python train.py --init_std_down=0.0 --batch_tokens=[8192, 16384, 24576] --dataset="wikipedia_en"
Each number is 128 + 24 x the weight over its row's rms, rounded and kept within 0 to 255. Layers, rows and columns count from 0. Numbers have three digits each. The size before them is the row's rms in percent of the matrix's.

# down: layer 2 MLP down (transposed), 512x128, rms 0.147, rows 353-452, columns 64-127
# up: layer 2 MLP up, 512x128, rms 0.15, rows 354-453, columns 64-127
down353 145:136190126113128097150132164082113123125147133109167119132172152123137107106149138137127145148097185127115164126113143128131147140114114133115137171116096136091146149120096140087135078133153116
up354 097:100109110148133125142142121092135130162155131080138114162090139123085112166099119121113132118159139124111129105082123128162125141095167166179142146105130130136086132117137118160094135157111184
down354 101:106096128140182162139121139164140102103154160149126146158110153072102164135160088086132130098154143143154141121126146133141102142154131153113129143133171118185080119159122132113144107129124179
up355 093:088082117147146133153118104121108139149116166087136123133141114128073152139131113092162161096125100117112126153122142133104122146113162108147172129141133104140139152139129083121138138131138150
down355 091:117113109114125154157128108131139116140147120090119105159115117148167152103131105139106127147104160129134107108124155099115063120130156138187123099127141101117118148157171163095132093101100135
up356 056:099110169107136085118156140125146117102122106168113153121099113084137125146110122122137142130108126123152105156096172149087069139109175095133151114102149150114093175156139125183127144137148116
down356 049:122101162079109110175135162112154108124101121162112113130133172182133119114140165126142113141142131130141081084144111133126152115115164143137091142139099091106130150139134094125140113138162125
up357 111:101136175079156124131133109091123144120159167176144122145118134140163146126153113110121092135103136097140124139149123082142109141139142129091106102172114121132110151144126148141138099154108140
down357 104:115162123166118099123137151114107112099138142119134153139126179145114122162110069186087158119120066124119130132105166150139149121129132129154121085172150142116123095148159122100111118125160162
up358 110:155150148166157117160136142112166111156153149126130134148140132122137126125088094099162155094125117119130165089124110141158096145154134112088119076164124121107106152108156121191169070144115096
down358 107:119115121095118165088124152110209120133137121133167161141103138145133127106131124131139136180118110130139099136074118122134147118129111112131137108150125151138073153141143109161152078133175092
up359 109:131136112125107140100135139119079130121129118069096154156130150131136112143126106158139169108130133143144171120141136126143101105147126121133095074144110098156157184123159128129146165114153099
down359 098:145132150153127124103135106142129088155152139136148149144154079139141138113148097101116113155113102097130100163164131146084151162132136123133125130141137160103155187146162144163119157117109134
up360 090:168165174126131158103138116112137121132126094128116152147149131092108112063136104115123132142096135125103125121125174110131124137147158120137123126157183141135102130135147118123139097134171106
down360 093:174154096125095111152138144104085121098163120110156152117113139107125144108100105144141158097092140101094139136131125081154173126139104133127172128113130132109168174170128120093132124150130138
up361 109:105119117191143164098138088145082111129143096136132130133167153136136147119116138150129177116144125136103133078103095122120111162151119132136130142127125103148103105118146151156123115110115112
down361 114:122115131097098121141134124137188116145157121134155144177109112124145117169136161155104137115115108085127078136142130168108087128103127131133119130136099107118141161155109149105156130148170143
up362 111:173166171124133121084157117127077098144161107124139111133110122139095085139143155072153116145134083105148156143125158130141135122121136131149132109138149110131149150131135114134120146127107092
down362 114:125145146136121091132148128078136135140187116129102122131148140115119114152073147122107168141174121152120147142133110124175100141135148125145124113146115140098129095103165109128178120061095132
up363 060:144121114087128119149136132104135112118163111138123107172106131103130140119106089121123103123126109063127129105143095103155119134159111151108182118147129144091124128178152072154162153071105117
down363 058:071158081137147094109125120133079115092147138113102156106185143122146141176116104139154137115111132165140119114140145129103141132082114167115147131143110053119133140107074115127105146105142114
up364 055:163185136102131125136159124146167145148134125146111125113111126129109171105100146091145137116131072159162152152144176154130136112129177148090135107089202109119141160118127150102101160139117151
down364 052:098132167125109150136163126158141124134143130119158128158118174136108150156149140164114154155117130100066104137144095106121147092138132148096128124129154096146161110124142127130165128129156122
up365 124:119129172104080124125098148127112102161104150148103117102112160128097139147150124086125120155157100184161122109096142138087157107103111146150113100121149126126095116107163087140121135138118127
down365 122:097128115153144101137170162162111138128110115114093102133176106128106120138129144129114177127134156153124118118089137156147118081136090109117119113093131138140102155116104095140153138114105113
up366 130:093108175130176130117165147098111135126156120088165131122142112165122166163114136122116117104083145142120140120050120117143114141127108167175110118161117151149141121134135127152132122110114113
down366 131:131133118140140103158117156133126123128141144117091141120120157126117117126103119147087084122123113137114089099125157128111112132087144138134094134165116131178114103169120127122100119090149180
up367 061:096091134098132155164119111174125186136105119098131106142167148135132156111157104172095148158101133143160087134111134116106134145158131116091109125131090095128111134111155118169150108128190136
down367 057:125168113130119116159129178136111150134096140161094125091095111124102112154107103103110129165120173145162138114139131157136128117136136154137099154136137149110153133144128129119113164127100188
up368 101:084140123143132109102150143119162163165151150103141127155110117122119127091126151154116126132100113156122133151133096123092122180130144096144135125132131121101170142111147158098147103120091119
down368 095:136121104154112124188125124132144120142166161105129110166109117153133082161152136114158109154115138149134139161128146157164133141135127148161131080084131155159092122159163116112120135131097126
up369 059:145157145128104104164089133080110086132158131170101116132136099114175117115098096130131119120142098122066099095136147101125148128130120122159124147112094089089179140142124113179121147102144092
down369 066:128175142113113107132134124148103121093121116115088117118120127126172170140155130136150095114120146132093106102118151120155118166073118126106137145083134066093107162125137141122132151119154104
up370 080:106121138112096116118138138128122175114175090133147138146122070094138132116097125158112135145101088115107160125111105145107094127115132135130114126112094171079142158140103124133151158122132115
down370 084:161157140087187173153075135104132120153142115137135133116097138133101155170119127097121160116071132104151130114121121143136150104112117160139156095171104104139119130148136165129143117160134116
up371 136:118136179082162143072139092113146097102125129095105149157108151129151111132126119146111142153102166158155118142116162154122094120128113137100134133164123152134129145130134122153143148123119148
down371 126:136137158179115088169154138139135116149113069139144096145138152123118146084106139141134150091150075153162145119138095105148110178140122113128116138128111120136146138093168148091118154116131129
up372 095:133105119127119075142129135145117132106097133142157097111124137137171119154168137120139138097147154125118144141116088162163124067102109131137125125142128148100068171145132043124120107148132128
down372 096:094133105113134081089123139096061177107097127088119098152114120111115138151143158140151151140115149146134069142122120122094155125098110142151139107112129111129119111136117137104095116146095134
up373 069:146092130123117126111139129118114152143158113114172098096118142123134124128148143150097100112183112099109141114084127187129095119142122154167119129110117170141142102121183108132126092135178126
down373 071:083120093148093108120147133158110132136162146117115121161171124079085135149164120115120113101146137140104125132088119153075149125136102150161155082131125153097160109125117152149157152152090154
up374 088:100180132160128126094153163155098120133131155114147083122099187094141156135154111133121127157116126104111135099157120104105171118104142109092106104134113176142113102165113087088122143114143136
down374 082:147136132119181121129157115081102129125137060089165117154131152145174131151120119127150104116125129116119110108119143126180167109141128121108118093106118130151072124153150100093091142125133125
up375 150:103128119135155132114104129142141148168092132135114142144118113119133135147150124126102104086127116148151123086135181087126160125182182099137144126112127121085112127182141093118113123129145093
down375 151:159143132126158098101120152118106191087148174104115187127117127088160122102114113141153119133157119128103136148114127134097132120077110129080099123128154166111097158081145147110156133145132136
up376 093:116145103142134106111128113115137130172149124109145123138111124143164138099137152103140136101160152128126156108138143121102162090114097095101173118120121102135151165159111163099124126091087096
down376 093:086137171143152135149134116120156144123125157145112165101117119119149121132157142088100105093158120094145129166147105113144124156092155159134127113134139114143139177129153085075127119136110078
up377 089:090142155101124080144138112117125130159125109110141166131160105120167119127114144137087128125114091142112078140122127121151111162114127084136156170121142121123096142120134105140126122178132136
down377 092:140107154161079176121173151125126096087135144134140119075125126102131148105122145093166142183124116110105160085147194126108127135141140140101102133115155102165154155144124098119085159119158080
up378 090:125131080132132117120164128124102126161171129161170117167154135113140140117090142116105162107094136116152111103126124116121093148161127125135132133142126146102151085090114134143174129104115121
down378 099:118118110092148174123099145113117147136085114115135137126103129139169129189144123127155124092093137099122161143141105160105165135085103180069129140151118101125129090117123084139149114120165151
up379 126:115125133143100134141149129155197133104125132107133153062134128125123110150101142150127106124110111131155114143170090137065129118104128148113121108156128112150156102140156135168146133156118162
down379 127:145109182159117108116111097144094137122155115100131105127140139148165141098092149138117140126100156131101136117105110161159133071132138094041109155120111071127120111129135163085112103147132135
up380 133:102144122171167121111154123120135106116158089108150145115127148149118116170085102130144129136129163165110127142099131138097170145149144131132118128142122153119167145169132155155146156140135136
down380 132:148126140119141144117135146127179144133129166106118120117110116097126162140187137146094054105140133120130090106136161133143071137136149171141108121126122103139131131138169119096139158094131114
up381 043:139129131140122116102137162125099138137151096131120126151118113118118174130066147103122143087114111130124154128146125111124180156123107099152183159113154150144159122132101110142117153129135107
down381 042:134159140093135144110125138138111116122098151104110171123102143123111157140112156130111198143109106135093105149139172162112109134108121089124117144125115077111179115100130123147121103084132124
up382 090:110117152156164159118132114144105134109100096129103094110154166151103097111154158131118164126137110113144084102160103146116097168118161121157166154139106124114140128129129132089125124132103091
down382 093:067131117159123095107130148096096100085134163106136168134144108123108099078066138104108124150137107092154160165134134119138075126126144119088130092116097139137141129119137116120098070107150157
up383 135:166137149156131121153107167150138133182112157174146132137165128137114102127116120124135149112138149101120150119134163105149144086154123101130090086168104098118093084097147115111113121106116142
down383 128:138096147096129088114108074096131173101114095080139155139070092126130105127147141102140080097096129154126125122119113145126147157129149127152129135142138133164088123129108131176114103118107120
up384 091:119130152113100138136124101105112118183146107152101107119134133129117173098108101120144117107108168124160084107133140111126101125170131156107121169155154122101095138140161132193134130105127104
down384 093:134170099107160129121119145131142094096121147126119182111151146157098096124147095143179136126147161136144135144108131120085062091110104134134126131127129125072131161124101102102083125113124137
up385 094:144137117142097153119096130129165128149112118118129133095171142113125099121151083105129097120132154128116106148134158131078129173124134102107152135121121078084129184123111123120140091141109118
down385 089:127107157112136113131136101104174116134123106143135158121169157121136129156118150162176128126110137127146109147107107148127141107126151137106160097161129098153125123132133144093120157165114126
up386 093:125104122146159112180147167130109140147122161101148146139132124158121127100158125144146122149113106137108101146083161081133109171148089126119145109135084142134164155093157179128107100152153150
down386 098:124133116124113130124116158126110168113165108121107157104119113123136148127126107184096113137119151113114118180138148126107127110127161104139103124141182154115139136137123111150157153193132154
up387 091:118115117140134144144145106134119132164135122141151082126129123124100145085146134106089102141136124082116116128089124114146143203130150178127116148128090126139131183109148131152150157140142130
down387 084:129127113122124171131101138124134092108152139114156141117126109134155150124145116112100144174081154134117159134095080171146170133144137155090146117115103122116104151123158129129118168094108123
up388 107:145098117084135099094152117114142120156117141147143107115159115160127125142139125131131108136067113124115081118108142122119122145109139143136119136164136114110115113163153151127130118141118098
down388 103:113112120140100132143114143108145113064106139097148154113116079112166111120108101123156118121127107134122149157147138104105108162138118166125126098065126124177099159086126142118135143159135111
up389 092:104156153117134101112117102124134102163149146130117120115169072153139165076105118136136127153104133154128175136180143149121147139129092078107145124131100074125134161129119142104097127118139129
down389 102:160152151092148102101100108142159105164075162136106143134093139138143132133147150144128120094115132123105116113123099103129147122118112138104154143154127112158157125104115143136162123121129154
up390 035:107102114119139121165109104138117087171133121138094118125094125127107132184168140085134150140143143128143093111076108122094128149117125141166147100163123107135126083126178125126125155125122138
down390 035:182110096159138102175172113136144127122114164148095126129123095146136105144141133128097137126126134124172134112052119097141105130165133111115135143118120124081098192138104121131130147062137122
up391 117:092140158098150111107069087142161101138082142154122108147126094129099145100093124121135117134138116122161141122113123141111108139094147114142127145104095090121118153158144124095163198104152097
down391 123:152149153103137137153117108139102114083146179135148111099126146163174117108127144133100124134096117123155140114150081090104133137146126144082150108120128120145125120125144151168119082157132177
up392 081:192128137119160124136125108098133132126108087109155119134105146140118097125114100094115151120147171125148127142121130120134099124088114123127161133113148138143124106103127136117115098142091146
down392 088:146114111165107173141116118146136114138161136143136117107107107187113102141161123139133135166120149133116141153188089125210127128155127095154162136119142111121127122148161138100167106116126109
up393 103:115146120084100142146117118120120101129160159129141140167134149158102190114168135151077118115109120133153112107143123124131100109135090132152130142128077111157124161138092131112120086137165163
down393 105:108126140132137135103124155121161130138081119132095113126140125156138114164135103109151102141124131155151120169102121118142124136089155100129150143154115135158138119107167099169161163128085128
up394 085:132150136080103156117165149134112136114093090149117133131174163135143115146113097161135142133133060124133161137097089112178130095095107104152112149103125125138141114125118115177138112103120076
down394 090:150161068106154117094127120133131089130141120144129116119146123137131106080150099101091108106124081114121113113168132092131129108108130129137123159132135089111103096136108134151163148144104090
up395 078:150137139146101093080136078145111146150145106148142124129131112116104136194095108141131102199082128104144177141085088119140135103112127139142097150124142088111162129104103131144123101146128112
down395 076:163142098115136123150112107127128186143135136077107121119160141133134122110127100142066113086098094112094128123137119138118165127140085087125121106125129109135095079138154145107143128113131122
up396 141:174134180106146156152143083134102108167146123158103153114188115102118136129142109074146110120105140122146137135163119119120110119146129107120131139133135148129140074077121087135153132144131117
down396 132:139095091115139138127166116092204091109125109081137131119111154146143121123111091159133144107081124116123146101075104123153157118107122122130127118121112105070139146105052117137119114142147102
up397 116:141125188100103125139169137148112111141091169121122137128110093107094091116131105149164150101105129093137155101157125148112137147139112118140155136114158117127130124107157124137153091103165105
down397 119:171093101098138114204107120131129110140136067145131130105136131148119134107139105134144117156105128147100133113111132119169106137152140138096113149125110133131165131169102121127166113172135116
up398 089:093118060165153107100114124148141153157128121138100161166126159115105091147112121108168106111118173171118107106124099103132142112112130161131104099168106107120131146163127162106114126143085086
down398 077:158098119115109141136166159137154136090130138096149132140143103087150145116152100128106068076127090129116139168127145113113125134094163161157140102126139151128126137137124161142104169098153104
up399 115:113119097138117102122124118119123126095071137125159147107124095108091167157155099139114146136146162109167143121096165135131140142155133125133158105138121108109167144084126133144156128106170084
down399 110:135140105107123123155128117082143113121124124107144144112187093122148136126125077059148152117123126097106106141128099101121145120126166094094130133096178161120130125152092129126123144141155111
up400 042:143101066126102098088137109136149093134096142135135152084083151112141121114096141132127151112106171106078140147113121115140104153112137140090115117115115168111131150166109050146125101150145141
down400 040:142111106086164133109102111091164169116122126142107111103160125132093151117144108113168098133102118150152156122159100092154118076113087168143138114145128137148086128145128154151093149109090178
up401 106:108114111137163113113143107110199128110133126135141112125157158149139105114108150126084102141159130149122132131071136150140123129123171147096140140163124121089130133113073138142125176152120124
down401 101:172106133181091109141121124127100155122083139088104130112151137143107141126149142118130092084107102115142100114121147138131072121171122117115104109081114133156153155117126137148130141144133107
up402 066:154125146134163169107141092123103165099124120130120104092127139175150117133176149097114108141133151119112139101131169099148149137139100107105140112112091122123156099153136122153094191118090132
down402 058:104103163144128134152158110117123099144111066101122121120126083071160104130096122107115080154125092143146131149150071130119121104158129106159114123108120134096119129096097150102143122109130133
up403 053:142099118095114135122131153112141144151129171179116111160123110090154148124100083099139118169147108090138144132155094114114117143165085150098131109140154119144141158121106106144119120112115147
down403 053:082133100123148127132121143140129118111106117136137111125131154110129113136159089153162133114135116118154127127170133144141123171113150167098101164117075076099128138098112133112112116129130116
up404 091:114128113124144134131113144149123135166128123142112111156150134117156171115144046153128107089155183128151145087127150110105111119123161205112158137142131095131072134111149145150101104124125086
down404 082:105160104121123155148142112117122100088113123112142181135180137106139096157113060114132150102104106123136139132154120126115102112094100164088129151150145118132132180143153116124115176142116123
up405 083:091139096155155140111149079102123156122153134124129146122174110156141130140122144117153115133102135123142140118128138091116158146126143111127154094104120136122129110130144143124157122102162159
down405 077:186123076147127095147125149173164120168142127133138107105166116081115185108143124144111122101145128106089104110135135118137120143114145113096106142181148138173127150134090140153093120136074157
up406 116:123151182123130135148104100151161135143123144087088091122149172098140122122128093131147151126143134120100075102170090110168110122135110109126133073105118130102133133101109125125123109134140121
down406 125:120126086102114141103122137123098093110100112139121149124103153094132112104111110174142144139081071105163140113146138134154113135109195117102091147129116144144156089070142128125104083167119126
up407 131:133102139091101132117117137148093120103120111132140111101145124130123087126118098110174072141121146135150112145118182127190081106120118128066129135162160133137163160103172150109113116157162118
down407 134:114112110164137095146109142122115119171133127136135146132125124156142176135149091118134100105082137100111135119151118082116078152087128121139091103141131147152117140122086139130153157167155187
up408 085:126122102127125187136124131115127119134158130093118160125147131122155088114094098118118126137134151116140123138125127105144122136126135113076125140113099152148157149144147124147132134103161112
down408 083:131105125162121093166151136140133128170124162184182067092176110106128153127119107160158082132115144113133148143135161134123122135113108143111090124128119173105142108115114164114095167128115122
up409 086:132098111140118104159144098133142154147096109114163147180153120091093098119145128136124153108125128151115118121126084100125128142137149167158131088169116104136095098139102137146158146171106141
down409 083:152099113130129134129119172118133155100099160113146159092077117124086112116132143154129105120080150141119141153148119133112112144124144160105103133082143106121159149123119127136131119118159111
up410 066:107131206110138135108128078082102094161115173141186161159112115166144115137144134137112136196132130143094131140133129125117106136133122114102120157131127139119120142151137105153113116117120116
down410 059:093152128164115094087141154131115139115141158132095101125130140128132148075083104151131154126162110125135080099163141077141144127113076113119104118160121136163102114156162123133118113125141155
up411 114:107117156155137142124125101136109094167125095124109159131149161139139093116136106130165158096142124124113109141073112149120125173140149137135140096139152094097081126120122118138146125110102125
down411 119:130090152110126122158123137148087115108134130126128116131157108097119150167133193124127132153149130143112093141166137088126140120078165143110137150144120096157139146166079082105098094132127125
up412 077:138113090113167109141095156127147146107099107133139085119119144097151089154132171117139114157144144134126124183123118149152089108125116133125090162141147144152107126106148126109123096149162113
down412 073:122114106146166095159134113117106114110119149106166149129164121123136113135124134174143146121127125116125130107112105119084164068155128181171125090181155197129108116099134155108108097131107148
up413 103:079160130127151118146097118127156146126108111117108103165092150113168186156102125123141140135148155108133110150087128113114132135168113089113120128096079145133148106142179144151130130091163122
down413 102:127129126144084167164131136134103142130130149176157140125113102118169135128144138131162096161138108110149130070131126140128106127103153136129130159117134142110135163055092113112112125108176149
up414 121:109096144172170102146132102128100115135139151072118160164113093135102141158099104114118123132138117103133184126076162107121153122147135147109130171114110080161118120143134138147082147140124141
down414 114:107117119110151156120099082180116116114119153163120104136128113085151148138144097162147151129148160133145164186129122125127151074147138133146145178146154152164082148123141157077138166136134147
up415 053:145141149158125222148150118119131149143127117172108150111116121068148108129128126148124102161127107139106096121166178110145110108147121136129107120106104119111111090155108124147095153090102105
down415 053:112128118129143119137167149165121109151087129122115121132133141116152116139112108134138111139147138137081120152116135105103076123091138094128085145110192138073127135090157137126153119137178130
up416 117:151144138117113102121082126120109107112131125077124105146120119154121101171092151076115144146167132116144144129099191164134139165085136122109128125081155141148100135131145105128142145144123128
down416 114:159118102157117140127112120113129109137119135172133154086090084142154095119169130089139119169151126153132114142139098101167107108122122133133136106142125113130142082121173125130179113142119176
up417 131:102125118136134131117106191101118119135115167130113110157166098116070100132142128154119134087085178152127157089102173116140093134156160156128117113123120156160118139082094130140167145132139100
down417 129:117134126146146137115131158127167141120123115117118149145162086174167114115089134115164104137130137134127139132102104144076142155142117077144132114178122148100128173152171120121127124126160174
up418 116:149118170161139137134179080130112119142103103115114089140129137063088126147096108142099134135129111119133122089109084141129097139116126151136169161149145135122103165146081134177148122113100126
down418 114:090099093111132133113126155145118123184127166149103169126109167084137106132150119128106111152132117105140116154159142125109140159130171153123074095144131101116160065120093125130128111132138164
up419 150:103113142116096099143144137111113150159101112123172128142110132118113131151140098118097117158110118144160119127157173127139122128100107169148118114132133135126132128165160131110119088156081131
down419 149:125181147099138150112114126135158114145129106123142088127173085156121132135135124141127152096131163129137185124128142161134123102090102088149117166140118157106113127115133131121131102121114148
up420 077:125178146133111137119113116130137118122088170127142104108157088118118118113122121124130126139097134140165131165142121133076121156114080130120169109122155108090159136124096094098114143159110159
down420 080:118129172152118092087126104106130132154128081110127124117175151146158127128122176157143119126109135107132154090150130161149100123087084146090160116189106081140102143119135156133146083155134142
up421 036:143148095161112125103103109111113146156114108155115127125148107111125128130174134155113140153177117129139121119110131117144144124127133120138121163092120087115153094131137173175163129137139127
down421 037:145112101147110113113177125149163124138087108125121142132143140143125131142117136096107137137101110132167147112115104117109105120133130069166111141088137135127115149112119091146103153142144122
up422 090:151109108061143145131131125106126104151129141117095128108140158167139165113134088125145103177124103122145106101103191126137115134126166166106142119137140136103164152119108141092131121156123158
down422 091:091094096164125146171122123110116129114130147119173202144115156147142150148126065159117168108104085068116119116161119111070130097133127118122145117122091132110155132152148105118124121131168125
up423 064:108123168158127146111134091143138135127152119116094098111133135114105143116116108116160123116091131108146116162083134158149124139137131095124146133110145123131169159129101128153142170155130161
down423 060:174073141139088130133125142111164094115124149138120136161154162144122082116106144120106146147107131136188124120169090165145135126152157098154117146157136088171140120124093110103128112105129111
up424 069:135086109120140122118115141138099093086153116108141156160086111129124127131115129106076071088149148132157138117127100125152103109115129204157105102136116104126157127152128064133106115095173095
down424 065:096131104147128145116115133127131144068099165178096176142154120123085142116131095144135112116107109163147127133106102122091111095098094185141144114110101163104124152114107167118128131140146123
up425 130:126137123139132106124139090139105121134070101146130115140151149150122122200151128143141090076121151100142093093055131141125136089127109116107173140174094123094123088081142115159145130148164145
down425 125:173134119155076101172173083131115153104121117079132144146153118151117112161138136099114134171112168141120166138117124082118126145130141115145140156110135137103134123123137123094107137096166137
up426 087:119149219113121136111156093147133118138141121102116139161150099110143124160113155127119126136108136146121107168130152110113129109149104070122106172119120143127116133113163112110172116132085121
down426 079:093095127195171088106098127096144103086110140183116131157156110093155130119154167107130122121143113114131115108120126106140127187139114083089126128168124092201126119150145117134103098129149117
up427 085:133118084144150103137111153149160092138083123119109124164094156085101097115160165166124120122181145091116103120100112168123085157110138158129111145158120117133140087139124132133136146190097133
down427 084:148115109139132096134163117109132149099155134139170146111157100097107158091127160148143177147107131095120133132126084141126097091120113163140152083114162115138120135145119123135138152127162125
up428 058:144117104110125141139128120174108095122096167138141123117104144138119121150138136112129085132152174154113136104102083112133126136112135111135142108196129110089132115103151056131141135132132143
down428 054:142109097124150107170115090139148125137097122090123177114191140113153158133108120152139102115117123141153138057115125114088094106148121151140145156105153132073136162079094163112144149107129140
up429 067:115130127115139119203147145121123133088125087151193094129161183135101130110124109115108138100157085163150161120115101163149119107117118139154180106095132131097135134121116113111109133134115142
down429 063:112124112118091161131118148147069121134139152073140148169174105129094111101163121122117107135110169169104083113093108146135145146138159130102091114105103131156119101089119157152162108167149156
up430 110:142152136102178082130120118154156129143107153122119127130136119116113138174150110159149106137100150121172118181142136136110129122123137135121166147134123140118105142096097165093124114125111168
down430 100:132147180119138116102106117110139167161120110146140110105155101125136064130136130131097111137105131112164104127159118103119077126098099128093141173157152143174120151164133138146120148156136124
up431 124:145112153126131114127158097138119106110144097131146131156105144115099087104134145068161088142130106103121106122145144118180123145121149148164146113189087143154173104142151125134133098164077138
down431 132:138139110112139148146112096109111085162139118172176087129145149145137115145098109134140124131138152139120100156113141106117140119122073135130141120105155125139146103106144115136173144115131101
up432 118:096122187113166111120166126132122077126133122104108143095105109128146132147070151129119140123130124115106132125119054106162127109111118111117107161178152178157137135121106173091156132159147121
down432 132:118136136134108130161091120129126124089141144114113129086086173117130120115131143150118098092114115114128138129120146114116144158120125095116152163126148106116125149084122101107095116071142112
up433 104:096108195154076124170148166125132101123141128070141135144128127146142110118114101125113122161126107106147138111118116144105168135116159102139119161155124111137149126096155146127152162114126111
down433 104:147105108134104171112115121152116116071090102135138147111133137170171133124142072121096085082111104116125121121090129151157119121154093138108177148137167173132122120130136113101157148116128107
up434 140:139137176109123129106168110137079135107132098124153126141139116085102141142094128132148141134122139123093118105136122097087143108147121085115189122110147146115121133125144103096123111124062147
down434 143:142112128114123122136098121156157141141100140129112144125143137147128120124158135143072119099117095114154105124154122115099107159137131102085119120102114118174124108157064155125112084153132097
up435 117:112113114144134114108148125142112089129108164101125138138157115124103145087154110184119145160118154130107152106133136144135088131151114113151142135113128107146157121130112101106143131132159143
down435 120:125104125140153112184103089143116152130157112133127139116151131146155098135149092104135103123111166146111151136176107082101130127113091090108161164155146149072134158108124102116116112167080139
up436 095:125117131097182135170139100161103123125129114130135119096109135088120169104107110130130125121125112134156117113103129119064169130102139072115115120139129169113148114096123128101123135144081144
down436 089:093094166139150168110124112119130113081130100126107135168133150169124132134158119099122140117140129147177141070094138094124111121120113131094119070157132166119086130164087127156118146095120111
up437 076:072116119164115115146157125152148146159168078098123123149120158134154151159109103121161133109187120149124118139132136132115112134112134100124116088110169143128116155139146155133129112095148096
down437 080:120105123124125153111136130187167116104142150132121114127066125163151115136120128116118088114122127130131136145106136123129112118095170117154116093132128099131115157125142088092124160134132111
up438 094:109091106144145130145112173153121129164089114147111148093138107166135142104152153114116096125142155113126125082100167098128126143150137176112160110112118138116088090131137118163124134091124149
down438 087:166126131146097100146142144133087137166146169079112160101086121115157091131103119110123135100133106107145119152141119150093074099155103121123168127131149142154131171138089126121150078116113128
up439 120:103128166109100132127153142130139118135129145162148133094139084142127158071152112130130117147142132159130111148124166120143187134102159141110105123108117154080132098104122133148123113127102203
down439 124:109095166098125084088106097127134179133096115126139138159101177117117135163094141138127166099147190113140127084109132134126154113103095152100146089138127148135142125155079140068154091145108118
up440 077:140145134152135075084161145104099121103099167112098165135084155142123148120144125112125149145097126080103205159094120103139133096113129115105125147158106112111124162080131136111152127134121112
down440 085:090141119101142099142091133135123116156162158097110150131163157127108105104148143114141069101121131116144134128166143139104136115152145122142179156120094149129103099144158113178095159108113141
up441 097:112111116086123131138086118129147104127129095097124100172158175146112129138120150119148157145112122152087124183086131108176097127120117097120147122112137158123120154131156113081130137118095136
down441 095:160101093175100163134089098118131123125150139197124148145101095133177111120140179142140146147144092153124107135115098088167156109095201110134137153154136151123115140151126127136171110127143098
up442 097:106136138092126107150133123139115170124164107104095077105139144144072145131075100128159117154130130131124147106147115130100130180134098112125140120120161108142127171105142139106167126122135161
down442 103:132159115141114164132157117115156129152134108143188144141129121131149143100163106094119116164149078137087130126066147143168123134140118121109137104128072174174153124116127095154124129124141128
up443 085:110144166143122140124105113129154123095123129123131137120098100124097136122104117131143110140109093165144111134140068090090136197093133153100178139133130113161122137136155152150152139143104082
down443 082:113144183125116110149133118144105113103157166116134127119177138170149135128136154142121100099111139120153120131103128140113133057140133124076178127123109092114168132110130164120102133101112113
up444 108:129080157135088105117163129151135112134140127162114145122118151126103132182097089148142106140081136165130095121096116141088104117145124134107172099178132137163117118139106147129124151147106127
down444 105:135085138169119121145116134158135118099124118117122139107103135109160101097136093073129152080140104132119130104103131085172101124148119119148123092128099124112133132118109115153104118101084115
up445 129:133120155133159136126134120141155112138100151119157155143139164112101128119136172132135125145104129122152096136095154110102138111180106102106096123127112126146085138132146131099147147114101127
down445 144:097083129162163153146139167127113149104131132140156157118100150126130155151110186085106105129153119123131129154147135140142094138090149141113094117095147134134106109120164143102134089141161160
up446 089:127135168188147155095112138143122133123105136086133165168100125127087121111126136137168126151139140099106115095140104140178134103130159122085116139103118161068099127109097103115155135154115092
down446 088:124148127111113121123162107107124078153115140109139110124139130125179172089109188133124164105080100086147148156115173114101104137136108130138103112123144110115103141116143124125116154149132102
up447 097:115118110123134153138135118108150127132122113139116080104106164125119135120137158063117102139163141137130158094125152144183143116121143134073121086171103139101162119127090100148119159122125130
down447 101:148101143155131142162090127131136112150098121106120146159150133092158122140132136122129110141098099135164147125121148152144119117170132117104124157090135147142152159111105148141160135121109125
up448 094:133055122111129119164131109117100128121156140114158156147123101142133113112063128122123109121157111073167132122121124127104135175108117144120126144104108201132144145080158115096107135112150085
down448 089:090140113162123132158101152151137081147111137139127150145137087103111158119148130103150141134135110130129161112098127180092121169155140144157127144137129132098128152126102163157168128133068128
up449 115:139116146136131132172113124131103097125169140103110135105144138140142123165082144083065122146138113127152128126124117124125143136184160123140125146159192068125112154113086157129113091170125107
down449 126:133133129110120069107139075166147120116117172182163083159152119110153147148139105166163136138146163113122186157117136178117131128134147110141135114142128149122086129125118121120149134146129125
up450 132:092112153118145110154114145171110138107138132078135112095164092119120139198146147150135108163107133146164119101105170120125118105094102134108129147140118139138098073131102131149166158111124145
down450 121:151131132121139105132193110097136130168098137168094126130158127111123158134138118134078159127131142192193107118083113123100139131121111117124120081128159161144173146155096131107154145131150158
up451 112:113110162046095115147119168121132096124144179123143135110112150152125103155111182083157135145147119174092124098128130116111107151157138129117124095133108152149132110119163110157112140143153155
down451 125:111128110130122141118157158120095115114128111174138155087112123119125108108139167140139130193147097141108144122110154143152123138126110101137137086091142143136144122117112136157096120119103157
up452 094:096151106112124119091111125106117154098100151091123181147140115101139092143140159115109120106148140136152091198104117165125133146138156080160093123150120148097094133116142127101133155156156145
down452 096:168131091128142125174148151130124154118145133095122157128100144135134101120146146147151113128146153126154141125147130120120143129133135147138096150120155154114096140114093132124124053148162099
up453 049:112145130145145130145161130129111138091116166144149150074160085100145119138148125114128157170144161138154155133107079140162097113123128168148124052129137115094114120131201131106139127132147149